config = dict(
    n_layer=14,
    n_kv_head=1,
    activation='gelu',
    norm='layernorm',
    rope_fraction=0.5,
    attn_scale=0.125,
    bias='none',
    parallel_block=True,
    init_std_down=0.0,
    beta2=0.99,
    decay_fraction=0.826,
    decay_shape='linear',
    steps=2236,
)
Each number is 500 + 25 x the weight over its row's rms, rounded and kept within 0 to 999. Layers, rows and columns count from 0. Numbers have three digits each. The size before them is the row's rms in percent of the matrix's.

# down: layer 6 MLP down (transposed), 576x96, rms 0.202, rows 279-347, columns 0-95
# up: layer 6 MLP up, 576x96, rms 0.216, rows 280-348, columns 0-95
down279 098:537503500474574483504479483523478531521497538521510556515509463484487526487509478501472464540516520491492504481483534488489535514494483465429460487497493515483503497501520469521463544511457542490466498519507502516538538493496520510477459490492488498511484534486497457473464495517476491506
up280 096:511496478519471521463517459458512494467493517493503526523525525479504503523528505509481492464505471512506528465537519508496480524492491479485489543511496475537500523473488524513499508513569461472455504521492483527499479514529502490464514563523491505550518485561507460534513504535480518458
down280 097:502455516492529483535495518557509502477459439511487510496511495519471492445494501482523489482496511494530513535445486517495517496495509496490496484478481536444487494474465466489504497522480550503529474501496503457494488477484488508537498444493464518499495520458516510479528493434517468481
up281 109:485489476538521470495493490547496492478544512520471520504556510478511476493498487486473522465556480518490478484563510505512512527504469507539459490446514525507512542499542510458503562498529506496560495478504489517515498506493507482462521529492520481514496514498473452533503507521498507506
down281 105:480465511542559493465501430475501460464463512501497532518481524501527504533490560487498537500473484470495505504497502491459513539470492477460485521488498507510487492492487482473507520502485478474559507492469544517519534483499511506464494482505508459510495503518451503513526481468505537526
up282 094:494534526533511488473514502528488473527502561492477469528489438500557457503498478463492516525518526452524489459513536460511471469504509513535514534490486528506492484536499480470449496503517480498519487478507538492483486487491525498506538514479483517471509506496508458467511486541495454494
down282 092:519537470479474485504488519459498540495503522538525521504488484521485479536472516510527466478511471512531530498499516501489524516557531474448500504533498487530450495477517493529489493478500504540495520488524473451510506527538437509498469521505481504569491508514484519527526487469461520499
up283 095:495506484443488495480513470497526491493485528428494456503498534549521525488478490511489507491491497453507504500473457503500513528495505500484432464498530500520512504514465499517503507519541509529464486490509482481508492504519523483437486498483485508529452560476514498496527500514517433498
down283 093:503484522514520518519471507507461472481484486555463510497486491498499464522491502504524504483501495475543491466513502530490478498494582488470561531523503521474499456516511514510502475488475486476581494521517519510466483485465512483504524507482484518471527464508458467512547522499508524508
up284 101:464510507516506522489501533440530512513502497522524536505462485511492500522522522536545506504533458485535510470551504525480504512523489478459456498469486482491478526451497478505503480553473507530476502501491478514552475532497486482503469506525501527443524527535500517503512511522455505471
down284 109:515511547535496436494522491510516542493537498456496500513539537487511520497460472503524511497463515508504477501485493497512489488473531511528529507463533507429470505512459516547555517514486530530506497539520509524532479471486506514506519516524474513513481506504516466509440516485520476489
up285 100:536496512484506507524497554470494531472571501504524538499501450464495493503479509468523484494487483467510482528525488481500548516542517518461500527514493544507502455465472522470517519515464545490512504511488526473528532524477537518505501518525466513485541486525507523498490497459459491512
down285 098:502485526505533504504499510529498537515473461502526512489483503487492478493522503543499542516496515491502492563504501464462477495504480489563518501508490474493481492502487540493482520430466517483514462504526443480507436492519478511532507496464464546495508487476468510443492504511490522533
up286 106:492513539503482465498480507455525518494484532532499467524490522570477478526510498479463506530483548520531493521508515490539516485504504490523482526490480454470470506468504486463547481522499490497488550497493535495515459495514505515513517476451554557453479498520527507501514501479496498494
down286 101:581512523476480512486503520556452470464475473500507475469529524520534533520464520512484447523479462518501495508503530494526515477486518490523510537494498497457487471524474496469495527492478545500513480522510505517465489473490470493493530511495495510487535486504484511513492540485464445525
up287 094:521479484461471497536528490503461470516531524462519493501497494504456451475494496455489513529523528488478477544493530518531506540519463513453497510481500496513482508531533484470513500453481476489443494501461534488520503473529521492521503546473488508505459540518459495517504501469468500498
down287 097:498485498505523519489473457489548511515453489489480526550531515470512509486511526568543483494495477501518504497500524531468462502479501489508514511536487479459485480488494529543495486507499531533539536486519461524516482550514456496518489467518487533485543471509530479458498521495529487475
up288 095:483518529488496483445458514469495519513518504479499519523524524445459504511470474486490475526485504518468529487484531490445550517547515515521510519503510481521505490507476541480448485526508531511515521493503489509481501524560519518503493448496513557517490528506509499457496551533513497503
down288 094:546504533502466511510507454474528463526484470490454490536520506560488492489558572492489518471464515497490466474511524509522471501459493489497509492539475489436518549501522497487555536514504491495520509490474517505496491477485512505503455532518483478497514515506502506513521502493482520487
up289 098:449467503543478505493475507554496509486470510488550503532557539482468535518535497513525515517498508488515490519540482500544479507547516507483469492516491493483487532480504508503491489476532432473466529470549463507520513525503498510523519486492525497490490530467462525462484502522506494492
down289 095:519545490531526491503494528523499533481486471526479525485495489484470471500518479493484497516518538457494521485543476503535478491527483481524502510536512455527475510488488557482517460495556499454491439503484482492501494534508494513554547495482462498487485488484511519526534482520483471547
up290 105:473524475522517459517509495496484512553501494507491500487540566517493467524495500483540519485512465517532475520522498518504527496504494492467491512487523532510495513466506575562468514474526487494469508490472460499485512542489513485490484495484529485468462498498511463559491486522545485523
down290 105:549538538456515517504493488507494491505502499506530497503489478523452473504464498515552487462515510459511538498474491483465461490524491460528433479512471512500510509515520526490523504529519490501471515488509529531511475506525474501487439513497504477510504477521538519490516447457447520493
up291 099:517487524498490513561529476556496507515511502482481515498525541539489502479496503483501548510470498477524488506553479470461521481488505524503546484522478498562466513492497542518446520468536538523511513489464514473490501508477487487525523510519514535464525489469493552515520502505522516524
down291 098:503489487479476524521447466536534523470468485527510489486532519500463537503522501487493502484456482531505489475495478482495497500552492476478564528497499529507515491533510511475461507525491520447495514536522514512502531505501477463431503469456503483461489469517500515508506454530490477503
up292 110:535506508502484492496472483521508507460527515475446521477487481498514512500543501482545500517507487525490456495552509539537471466441482479480514489457473494529490490513456495526526502509507485546535534495560492508474498515545480478505538463485497499497536507465515494485512517522495458489
down292 116:544485497487497482540490496485460507507533504491529437507486469479465459538535461507509496503480488511490541523501522517505500486524473519508521516508457485514490554492527520521490494496507510548497493504496480548466427506519534506519505501548517527506519474507480478475536487463503518449
up293 100:465505498515501515504561496485512558491529511443486489540523505497449500526490526480524502449467515535493499486495523519476484498479490489490460483497481492488478527487504509494483471528461518453533520541511509455511480472459507458493461498533493497481505510516531549496453475520529483512
down293 100:466470436492519474483535503514513454440455493562525457455463497522510508504499500468509472475497467533482478485515526515523500492500515523511508496500505487509482481561506470522481523489456524523497488497502482538496504478505468503499555537503468488517488516508472494495505553510511487482
up294 096:495507501486472507503502480516475532492522483456492481501485550449500483483509507477496509521477486512523517512523516506496515547562494532496538482502499576555568458530501490509465505504519500505539487497483547520536530515479489522530473524502474518465475497501496514521518525465508483512
down294 105:501547510467510507507516517501455505490467515478508547478513464482492502546482512490479506488488466534515536533495518509535498507506551519508504499478451503507510521485509496495456550499519485493506451486542503510507500436502537493532527515461500516463516496473511488476495542529427484516
up295 103:486488516496507507529531431480516500503493541521513513513507510538523473516496490516513472499495484461478527507506470463497508499505547545472493458510497523478474511507517530552522545495504475543465473496474486506451447520514474535471520515450527502479491452521505490534462501494490487484
down295 099:506501489544519524513465479477511473486452476510474496493466497480457498478457487474532547506506530562490510513513490516526469487496461488481457522523526484547538517498480498461539511478498539472527492519518484503536530481503484515499481497535503527513508513453471503527476502479541519547
up296 102:544507494519499508486469496500481503502478522509500521500526528498492496513506516517512480471522513449493496489498483523514517502490555499476464490480492495485486517510476505512514452515575479557463488521518518497473510507538457512492495465482486509482475469449465503493483447459567472549
down296 099:491482500530515471508473508533501489523485484493490466521520481513531524493495503502550514514498490553539518479470443470491498529485432498533423551483471526485471484512484506499497485484485525528508458490486516536483462503499493488467505507493476508480505517576523486493511489472509513491
up297 107:508523488519516530549517488497503493510454509497460498490505521487487452466491474483445528519464490498517539507530522442495489515502481506453477510509472512463532514504555478481448492493482504503522537489490494502490499496490528529515485459469477505492441478510510512541511495483525535443
down297 107:478497503559526517582498500497479508500504499497495506490471504484505516577493517539495504477503470499466483545496456566488513505533457501488494484472493500490511468485477479494466495519512509518454527520516545480475540506522488508482511491508513482507485510512496461505468447466495474518
up298 113:476473527509456525511489473504501504508510503537483491480483507480506505458501525576489476495531472530470476472511509532476483503531500512501520521510528546530525523455498500516485530479498524487509498528529490498507507515528478480485482523445472543486494561524522473458482498506517435471
down298 106:500490467541481468498500503504513491539438502520481474547484536485483487505499465498504460525477469455497520456467509455496478502473466517527541489521481530483499447485493515532530456457508492496519510503508534545491513482496529545463477496485507494517460514478478457483505500517478496506
up299 097:520505542523491537511462521432524461472487466541515516484497499487469471521516495537467471527505524512490485531501522502509493492490486506514473468483450449489470466521507515521508503531492531468514524464477502485468510531501532447510546479474531459498492488478514494514510484482514538469
down299 092:475461523526504548483514527538489494532476520554453509499481483503513458502500537483457476498497525523522485497466486502525504555508487463501528476512466493470441484525529476523467491508528499507519466504523466524480494490547495537520537513479494506537512491509507468525508533544502487504
up300 106:470468484535521478493497513517538494509503521419505482494484501541538551513508548494512494518501513454514471486541481503475518513495503548516525507453480470526494501480435500537500512466499512478486490502505534478479532529519471500501499522494471473498527509478454475530485541499498512524
down300 094:517501504485486494528507517512491459500479519504564503514459458523525501498504483479469498497465504481503444547500530483496489465507466488524522483568491509498484543496488494490518533539466483469493548520523525509484493462515490511559491540519500472515451472503505498509482505514519462541
up301 105:485474493543471500527519553486494523505494542485463504475511448532525515448484538474491477519505483489505485499476467518521469511481480480521500505502508495493522472480498493482466503544465520486530491492525489514544500477524526495518484463448473561452539552502513484522508465508502500478
down301 113:455477483520508511487512532486559501516504526509480497437502425480528460495487503477527485475461523485473475559504477486495487535500484470492459518499485493512536503459531536471510473491507511488495529473496501520508530514513484484537501466493519507506527456465497493547532504510499487476
up302 099:482514491545505489481475506478511514505471447508483464498517518461508522499470500512438482492528492492512496500502494541487491492465471550487520526470485510515459458525530471476533514514506451473516528501491469480518485515529501494469516476502503486550544495531496520462486421501510477491
down302 098:500481510455497492522499506488488486490540508483538486514548498476501483482496510432525491473514538519516496506488529487532528545522548501465538508490505501518487544494514516528477502488482479475488489534508550460466504497469514536468524483474520504544461492472484509501523475474474474435
up303 101:429507500531493512509439476506493458523477517506502511551526506512502509544486539474458491530520504468490493477518533455476478463480482450507490527506483512524489522547464541510515485511496480520483521493526455519517488461517530515505469519501483462528507494519468509507524492513505540506
down303 106:528572492474502557471519470503468533488525479532500485492530450512533509470493528489521489451490509480506502536512516512466495489500509539502484452531504526488528506482473492508540511521465510482511502538501469474494506464508510509472568477522469505501518519516542470476500483510469491478
up304 094:486481539497455526500526452516493546510499466495512471472435524480466476495491501494526485480540518514526554504540513501497490480520499541518457489488509496533482488479516511517529492529468525530488487525497471512469537492502562513495484437530521451519487483497496494499507495521475489488
down304 097:522468509508481480489509523518492469511466499510512507548531494484535500498504517509452481505481497477504482509498584499511514481504508537497493481521508516485508497512545521539484515479499497505485487526509542454477468474474456445488501516437494486500552482472435529527485485463497497515
up305 104:517471448505465492463498512516476528531510502480505512482502528494449515514508484447493479504503490478485451533518512525526431460513508505490508497490472493523483490510477468456514490530451518460465507492508527552510499516508541493501532539507487529528495538498533516505551496486536502490
down305 095:479507510490514535479504527502440504479507491546507496489468516554499504507497470457511545456465494503520515521475479537527518497515532486493546545545498493496547479525477471494489507450491522527489502501554504505537559497463526498498501494501493493488473507462517483469508503468538518494
up306 092:489440422502537549498533475515482491506522486515468480487514502497503515511498498496528494484456516548511451485490556460544511500508529500461487490495472484514508518497496518508521523498514500538506512500478448522494505524485497541464518517552503527508518473478514512488501538556493484500
down306 093:469560513490487439489507498527481490526499496469480503492506479489480503516480489489462534505486482505526581557510512458510477503552462516506490528496530496487469486494525490508544519530501488497479477518536469458500497495496476518558527496470505512508480540494525525517520517505457489500
up307 103:480503542515508508496524545501487480477487502468462493538508482488489505506488547496466515534529456515471445495528521516509511474537492470546495529493509494483496448480465496466526490463493480491512567517472491457551494500482523467511484487484465528532496518466520492512506463534491513498
down307 101:490535456527514529510484447521473485494590478508464495540467488503478483515540474545534503499511490499519512489484479473466504539471509489493489455497539488503474506487493559536511520508467521503520503459494507478502536525538479540485499494489499513529499499525498501478453514484493514514
up308 098:483490515520498461490497491532477504493491530460514430503506508526504506477482531554512482476519542491491483538503469482530466572511530481496505556509473491511508502507466504488507534538467550467545520512508507461511514493504511489518525485486481515477486527486505501484464523479552480515
down308 105:480517555521446515511514508469509501533511499501474577562471534497511488482510521451501540511490504526542512478485502510522559499531478521511488491489512481473503553496511519538491510460511503514486475501502496515520483488512502497482494501483500500530509444526506491474519470557461489495
up309 097:464534472488545473492476495485516539526512493492502486520532494475503540527482498521482506516507470508471559481496551513487524462487451518543498471485492515478510507537488493449489508534486526524462488481539498506513527492493526536526507476533500527512527476511499548499523533481488511435
down309 098:537523530465591525483507481538539512517471536509499493494501492481530496484530501483523488502511506511506480527511490513482504518485521517478471515490478482502529523503507495509520495525493530476473473483477516524518450529438420474495449523496470481512490527509487482501464481505520540509
up310 089:470509520508550520466537473527463448510506485513446492515538511531464496489512502494473511515511463479513507518462518507509479482545518507488488515482467536463503536513499460450498475504479573491515478480498508496531486502544502508506500511504496535556480483508508475467478461505514504531
down310 079:525501465505459492475542515474481482456495474501535521512482478524501527480499521517532532497477493526465521509510485479539533485486514503497534488555552494483492479506458517547522572500516502475537505484524502493537502528459503510509500532496510465502539520511468499510509558467488482496
up311 100:513465506507454477552535545523502530462487515517469515461486509476526479503468509511524507495514460518452469520577509505503512513519502479446514506505492504516500459496539499484514489500502507503501510512440497488524471487434495500509441500489504527461490527493494471489511495512480467494
down311 100:518481496478504512483463508496440493485522551519525560518525471482519519487522526507515493521475477475476550502450475501533471496456517545468505492508523491502528534481464548491525516502486481490472491527480491487486514486512519465528468534492449515491465514505508505459474509483460529504
up312 104:492549533524499513496488515481489522478478552476484507517483523524444516500507494516478487502529511476470560488507517516550514493506483501543508465512496541507500542482544471505509498501539488519468493539508561476511509477540515488465489506499497501511462485556519458488467459500515508525
down312 098:506497508472494502485523480511521503526559490515503484488496498516547481523484467488483497516468509553476503543508508441455501505521475457473505500503530449511502513523482512443490511512486513486515493492493491442527509499466461554504488473518460493504495528465476480475560530523524503494
up313 103:505487498474539467506488510504492496488501526505467512513495501465465532488525505494521497495522525477508515544488516486471449479471478536524460481457535519499516488501446463518457511517498541488461535519473486506503479493482544517479499544470484543522494482494463529503444517487441515513
down313 091:482503479501499482512509480507488478526501506474534483489519507546500482516479491519511490462459498504506474505481479546534525523571504505472520492543471476490481479514548502484498509453501450506491451501491466453478488488487520511524493456534479496494518467466513502453568498477516524524
up314 097:511482532524492566506481505485533497564541517507494486488549519471510441479469458457533518487496509458486465478519482499456502508484511509496473483463495518510480528487530521471496498510514493576500487504499543458468486507477508512496501482520490517520516509535497499493501496476480457485
down314 092:544483515524526522492488473526509513466489499470471526446476495484482513490543504504549477482483475497470500511485467522499505473470506511537480511504505523540476481495463491498473525424497505484500472525490504510453541516522528528490482491524468507463483508505476478496545443506537534527
up315 100:507529540464510466474530483536498527504467467499486559492497517525521504527522493475487489488453487478471514552503465472488486531495506502492491452490482496529476485513475486495492528511495498507529529472511518539505530445492485500504441510502524490494528479487558524521491553530463483529
down315 104:528503521466491453456472453492479498508497494499536529546532501486584494508474534512492548496446509520502537515531498497516488503486523511535535484498472480485511468503475495522520485511489514502524480537526469500535542470509476476502518483509469496520480465491508485555521508477468506502
up316 098:519476513549497488453445506540507497521571524463454495536539486499503499488515485489488534499471480431509516485513511479479513508433468487506445487493516503467509477500524507484487476533509488491499502489505486513550520504524522528498490508529486512473507502519480452504516519490496525469
down316 109:551505483513490478524505520513509523513559496471484514507470556486479525501508519484479512553500517524512476475498468476473519491522526558537485460494524510470472495481506480499537472518522476476567498491506482476515533515505468508526476510549510470509529484510535477497460523480470471494
up317 094:462486514524493480512501513541491521499453478529514500497494524501492552470568566495520508517495488486509506555500480499493479504536503485507509477492503516497504428485531514487474487477470494520508507486515521452448525467527544486545507494495501514491483537516519482466491456461496496488
down317 102:520538524526526496495540517477509500487490478515471527506529510523528495470474479441509462576518533518516500469486497477523511497459504518469491522495512481527563539531474488475458508495545530503473533497467492493497510491483472504514474524511486474475500474509479493517485464470536502462
up318 101:506475456504508544487531487496521478510500472479510529525500488476497455464476484529489505510458532513490521510485506487483580517491467494505518516503515516501511474515516527485437526520498489526488530489523490519527487465491472480511469556523493498481458548523495546520506487477448536510
down318 100:496476530519507489490517520487458496501516525528511482476496508548501510561505500509494486496533441501485509480555504517479500515519452540493506526504460492479486520502477532527549520451492449514509497497471483481505512498466492542530486449474472506529535526474528483526517508476478465468
up319 096:520562522478488492516475481489501514493537454518505462533519492494506496509508517472558480495495471563474520500488527497525468477527525550482553510443479466485492516489503514558514512536512494505477520501496488486537526474517498549521491492521456521516510472502490497536481484518498515518
down319 108:484512490482459515485493491537527473517462543506493505514483492503468513482488514532471496502473520473561495514513484503490493465512481441486473485519504522508490403505535496459495491469493495487519492492512464468480505540471472437497537492476538484469499508515504496475517507472531504485
up320 098:489493464518489514500493421487479496495527482504527464500497498518537474493509500533457541482500505517469451444520488519511475504483470520485503479467497534523450519466486521521494519531539482516515496491547479535505524537564509500503509526500504518486505541512519491495527488538494500451
down320 092:502482502437500497492536549552508468494484508498531490502551464530509520490483489493494476513512500521457495510480492494481515526484536468560510544493497500459497553495490471481471522472511533513460527498504502496461554516513531520512497517479490470499512464463492504491510539495538497460
up321 106:483547499543481500514473482543505513522480519540501505522536434487475475511490496497472517469527477507488474530541495524488520504491452501487492497497532495515521439528539554487510527516490471499527476519480525509497496493506475505469504501481487470462521507503500527560453477530537500475
down321 112:498493504530507471471515480533528498471469538505494499512511448488480500501558523528479491495492478474519486502501498517535489471520458482522550470539507482501543418524500530469475489525489518488512493483516518479473470479521504550491485460510495472507482502476464497509531516503473559490
up322 102:494484538487525478519531513483546554524511481516504452508483511455536488464503510486471492505518483499507467532508471489480453493502510490487472501486523475483558488466497456492513570520503501501523550483513498509477566510498481495515468504481483534548455495485514514528475503485500490487
down322 111:494496500476493516507473488494504522514481541530498495468489517462506499531498518476479508525487463474573542492511534511470543497498466538553524459514497459435534477481478476479528512529511476513491503504516503523464508507473519496497524525523486534517510471520528473485460504554481520499
up323 107:488504527524467525481511474536466498514465531454492471465509506495495523540499537514497458496471422492461495485504498531510514432557530538498503485491524520512491514492511506509530477522492514499493520494514489511496503504493540528488544470507429518521513527508508525497493535470487516490
down323 101:472486521477458450470488560520510500460501485478464513480515504500500501485532480538480503502459484533500519516493498456509519518420471488532524544542504490495497527516501494533490505493499515490506486544534521529464517484505528510501505494429530489502509516534509494517545491515510515528
up324 107:523493491507494533550502497520467517493534490527551477521544493504502488462491565468479509456509463496429502515532492548480518489473526495463496501484465526510497453503523502476537492475462504512512519482518453493503457500521505523521493468511496500487516521459535491500491485477519491524
down324 116:502481465494476498482537515490526535470514472532498529444506485465499507462465523576530534517500456514519498500475470461471525532508472522514503525510506552516491499532535490507514491498480498518494553518475471529486504477472517531507488506501509505475496521458500514538552509479498525478
up325 092:505472521496509520501536460488488492465490501517470513542497498516483429507535477507498538486531472501463511512501488445499501506485514491495575502453511504500549488513516493500487487524512469497505539541514514462515486503557481509509511518528481503513495475475532541489498452519457535523
down325 095:491502492471512501516486519497562552475506470503503505474581494503485497497498527534494507504439454466476466522528479493487501525498506519504510473466513486547469525482493500485455524510486500464513488493539487477486509465472450491478524483518544478491503452494523488499497539531479512502
up326 104:527537475470496483513475514471490502456509515529497539511464468539469522505524469490471484539560492464507511515490507465525519442472505486498466466489485495485488505495464457508512512511512453507499497535482471522504495480504498508517513472486459541503526502475439477526504455512484467527
down326 095:481513528528510529488530478537511493520497495452509485539526484498477541510469522508500491479482480515469538465500463470462542515533499506521481525490494492489521501475525520480453502497498521499504477515520512493499449535522522459478460546470519460505470529515509514462531564483519533481
up327 098:461491488468509488518476536489516485508498497506502487512490487507512510490473512502527527500500530509498495543525477483535553508529523504504492527506483496502469560507483500425508530503526501468482519495471552474496520510501471501509515458543492516497529507443510515501448434453468518468
down327 110:516492536520533501476474505484555527438500525476525524467536517499480447518513430491497494475549473500512510495482483486518465490491505525506477511519524480532517459529491467496530542495488501548443503485512519493516462495470527488485521520515536516520547490482490515508484519493496503508
up328 095:489490474463494476512522510503520425549470535506456483515508516495526506525519495480474452472490489517499513495512515527495483522504481486497445465483529500507495455502496492486515496498563505541488480508498520495519445517481507481443495496504455500515500444493492459539509481464530493493
down328 088:474495534561511494491521499517496516455495515515501489506495535550480494474498529492465458467524500485457482478479503484497458512487516511512542536524461475494485539540482492520516490444502524473527482518495481510490545456474472519492481457500481494503514528484511484484485574510479511474
up329 105:510509489537486514513512482491509491492532493488462491466511533481486430470477518482486520525530528495452481499496462536517443556497514477499516505460506510533521472511513487502505566518493465487451536478488498451512505532511504460471495493497528503519491523516495483467492475462464494507
down329 099:561541511458511490552495477514519508511506480490509490503467477498450478493494477441535533485512509493491501480535521470484479451467513469504489498516498504509439487543526509440504487536515485462503496502495505491501538481520513478496532457497516510505498506509506421508492509473488513501
up330 097:518481506476534486503442500492462438488496521485504479517523562508518489517530519525510521549551509473500506495532527513516480502481516515478475493508494488482489487509515504432497494482463472521494492461512521489535468525519439500489570517462488507484507510513512528538476513485503487499
down330 099:526514508526458474514481464479443517509505521485469488530509536512470548484513484512499483488487524496475540463529493516503525543481496446481513481492502504484504473486548509450523485513507509513516492524520486501469485497488452510538556518500460480534499497493563482496451501522526511523
up331 106:449498474461479483515525472477514480458533490554514486509527479526469492508507541520522519535535482527494569526477535510494521528469496529501512454442501482487496483513482489507481497501532514523498533510484485505465464499470536496510513479489485540511538504481506467470478522456494504483
down331 097:533492507480489490484508510518483495499506528493485457523472469505531470510520511500472482457468507462531440483496505515513450516507474480487517452554454488511457502511465532545508481476473529488530495527495508493537498488532477528530482510493537485529493514519482548474495491495476463545
up332 106:527481513540496467524553502527486460557515482526441498495505488527517510470501510521496488515490479489508466524471484499476473506511461501492465527558529521504496491477482481485507538461523552508497494498557489504507504473497482489487481534536489513492504500469479474522511481536566498536
down332 106:468544468456467473489503529510461510468479449515489505503497536489494512535532524478488474497513472501487549518507503504541522485493485533472517499464508471539489502556512511497461506476475491471513497510509454516484457486499524511478509510427519513524469488490506524467517547496474479483
up333 106:472484472507478525522492552445499451498448565516514471460493476507498486506494525466494468480496523513516520488507518509517473477526492446475514484464529505519495510474477489486463467530490511466503465486547492447505535498538532499494508498513485507489484522539507544510498484531503473502
down333 105:536496504502476513496508468520498506473495446506520507439466514446516492532513545521486500512500485544493498460468504475459522488484529558491493451505469472495493486524485508489494458523509486512507479500519514529484490497532525444499506500485481468475493509425531544496499496489524524512
up334 114:456514494537510504504468528471542485525509523482557514517505548529499506513479464485499503504481455525478491527514491515535444500502464496524492524508454501516500513476491496505484502531493458500471520501550473462486507488504520492535517518482560491504500547460468475495472495547470467499
down334 118:495496538496489523433524485479453522496501502509546531514535508553455524521546496502472503522510503485489487493517460526497459461500479490509495509548514486524498500493461469527531504451514490478476483524490469481492485497478481520493543490464506473495521499450510464519462501515494467460
up335 096:491531504501513485461473510512527521494526500461508538523529494503519506515509453504489463503476443502531518481476515452522496469465485530523468499547463516511521515497496457492525475506496511474519473527515514451535494531520533496472452518477488522505538520492508513457488471524551458502
down335 102:546503454540504489505530512483498519508516473462485506489470501507480508494510513509434472522465487483480492466525516441459484499511467463519519451502497494479477540512477524520478498469479539505466500498523502476493504479494503497536533460504528497507478548477514439500541518526508528518
up336 103:492489497510506541485474486517478565509532478507501503488452439505482502490481455499512518494528525507511513491477566472512553511483512484511461539493527497528503485472485476505457459490496506520488507469497508520534543549506477483491487532516509542474524539472501508491480507470541480486
down336 102:551514496464494526488504509506481477508472462485563513526486500509479489490531518513498543490508522538532537504478522470488526448465521512512516521518516527502459494477478490465457499490499529535526476518470458543510538561536518486515468468511515497472510513483516506465523502465492486495
up337 089:493566475534482518528516450507516490475499487508465524484515509512530493524514501491537496500546469478488546483502498512473479514535491508479499515483515498521509512489537510497478562489510486559477496446520451523519479484495505476484460450493499466476470517556516475497514468484525493499
down337 090:498479512498518535464525498497470493495535454515507532508492515496509484499487452481549551486474472535527461472521509522490445500514532507513454538497473459518475495528472491507481481502494499494479491494492554538533479497578499509473475528514525526489493489464473515508480526522503514497
up338 109:500493568505496502541441502520525474470508485540502494483494475498480494551513552548482523529497534495482475504489503500559517467501522502515459557536486517492484472466549480479517496498503516525522498483487511472529496436508475506529495514493542488498526517518507485504500482492514509522
down338 110:470465525508506452507463495513526507555507432489486519517525474507494481489494526473494477487509499482489477479510485467545516506494510482506484472501468506521500506539501418504512497506489514502497488509472549490545561474524460513520501480514491451515508484553501507527525506512485460479
up339 098:471498490506525484485494444511546498509488471490511492468505506516517524446496511467494490527470513466499486491458506508572553505485453477528535510470471484503509498477525495517507484529578491482537502507496500507532531473497528519492510474523529457511483524472496516521486506506523451507
down339 095:505492501565529522467479489452499472505561484515490469533493498500482501499487480510467541497503501510507531470524494508470485450550498493502490525543486485488504510479543497471498499522500543440519496528513491469548492526473496504494508481512532537532518479505525500533474514482522528444
up340 099:504538497539509494466468486490499540470521510518477494513481519553513489509501504484534476522457454548495519499506466524493550496513565516463460474534523471474499519505488511509496479473534530465481465484480520469491488519531487522488530493539482472483534550462496529514498483503512502494
down340 093:496469499461482502474506489525509484489510474482519440476545518528496490519479480497496486491510459489503519540461520564447494512481479483529522484556500505468524489482486471498506492477531498555485502539454501500503524485525527515502493481504530528542503484520427481515467521499512497489
up341 098:512475513550450502496533481457500474477516520452490514511457534518501521472532501515480493528497468507528532500514508483485442521463517514517518472453537523524479504475522520509549530490549465538498492501499513483477487518518507477486463509459482526537515490550524519513478503510489478511
down341 097:530494492483538521520514507503466501527536476496500556527505490509501487488508457538531469488454515517466518453564517487528531490502480474519481490483468481481527529500466504483497478500477513513477534510494451483485514513484474503525511504562531521476465473502441483518510475516503538481
up342 092:531549485498492529486457541498491510487503495482493521519523513498463494512521445526543512481527527543488489509540518537500484474502494494494482491467486514498506537499483513472508526498537510473477479506471464501475485467476530478499539556509476471508499486463426530509555479497486489475
down342 100:481501483515547500467465532507456481498489514514511523505495494459495527518502522482490440472503481518552466469470475498481463541542504495490469518535451474475499465474563498475477495453497500487512486475535527491522497497469505536531511518481499473485501473514527511491481531503455488483
up343 107:489496494500507503538530511514502506489527510484480520571516497499488542511478498480551510540516511524473465518507507490481573502498549534501519471492484523483497524508467536504510516535502516531521495500480456527530504520515475531504509510534523510466495495467443541519467524454462505492
down343 110:502487527554457507535491466517497522531572492526499475439517477497519521483516468494496500498484499452465482487499451468513496461490517518509501484482446544498515500531461499461492497485512510501493543496492522487533525456495535488496476458497529499495510470463471523490528492498516495482
up344 095:495518505482544498488475456512476518562490538492485507501503495533431504472479488529490516509500455485475484543463540534509486502499523523512533543493531488492490501521464536474468510504508492499536520502446490515504496467467510482517491500518517495445480480525481543515496505525474481450
down344 096:502545446463527510476499523534468514492539526497517488515511475515527483472512536475508509516539522476479494488481478482507515497517491569492510501510495523477459472490452487536518502494481465464472486485506525495475442495521462463498542486490509498496555504525549493515493532504471467500
up345 103:548519478497465489499469512452514527495504458499502513553487505504527511517485496467561512524514491497491503557486489545505500468493514501441490560533530531476549482490498485521485469499502519533519537510515465450514510521488502471518518489504466526467499503484548502515502489477520515505
down345 102:524513536507497452513495460498472518487464481507502482521443499486471520538509461495504521501540476473492544536480484466480491493541503503477535542508496525482543513500494524533500489511454515546544502550471484514533535505532503491497467501512501519498490466505511484495525484536458544511
up346 100:495493504474475493535530474487507518536516541477461468512513521479533534512492481496490500498520502514543513483505511458520509527505506517466505536531493491503524466507489480491536480460528550475481497482460472533475487490486493529500445444470485503515541561497505513514464469467456477492
down346 091:508455475507496510470467499498483500485474492484566528494488494510474447479542466529497479485486487506479477530510470532469485497505500489519488478497539494514468550524543490506455480551472498473482511514523510478512467484534552508475461540500533509465482450495485496503532500492504536495
up347 093:468497472532510525479540462454505502513517507485519480496469484527531502490528494503483513467495485479502480527500500492509541558521538474534468473546509505506503522517468524478483498589483536515510536498485526522491451487551507489478521490502496486513549495481540495519494495526476503469
down347 098:517536509502456484530444509504489533486530525523455499507531530471498498505483476457539492478521506527507518499521469509511539461472479526459513489454497464536520507508520527538535509475511517483465508450508487483500510543502485533538487524505482496467460485510506475464508539487535512509
up348 099:480455527512517497513496491505487545509474514479511463485535571506530482478495549510517477541507469512484531459479508498510522511490468486492489521519504508474524483497483534533499517463509538500497506484517475499495470530568538494460519506534499534500492555501463528481484512492509508444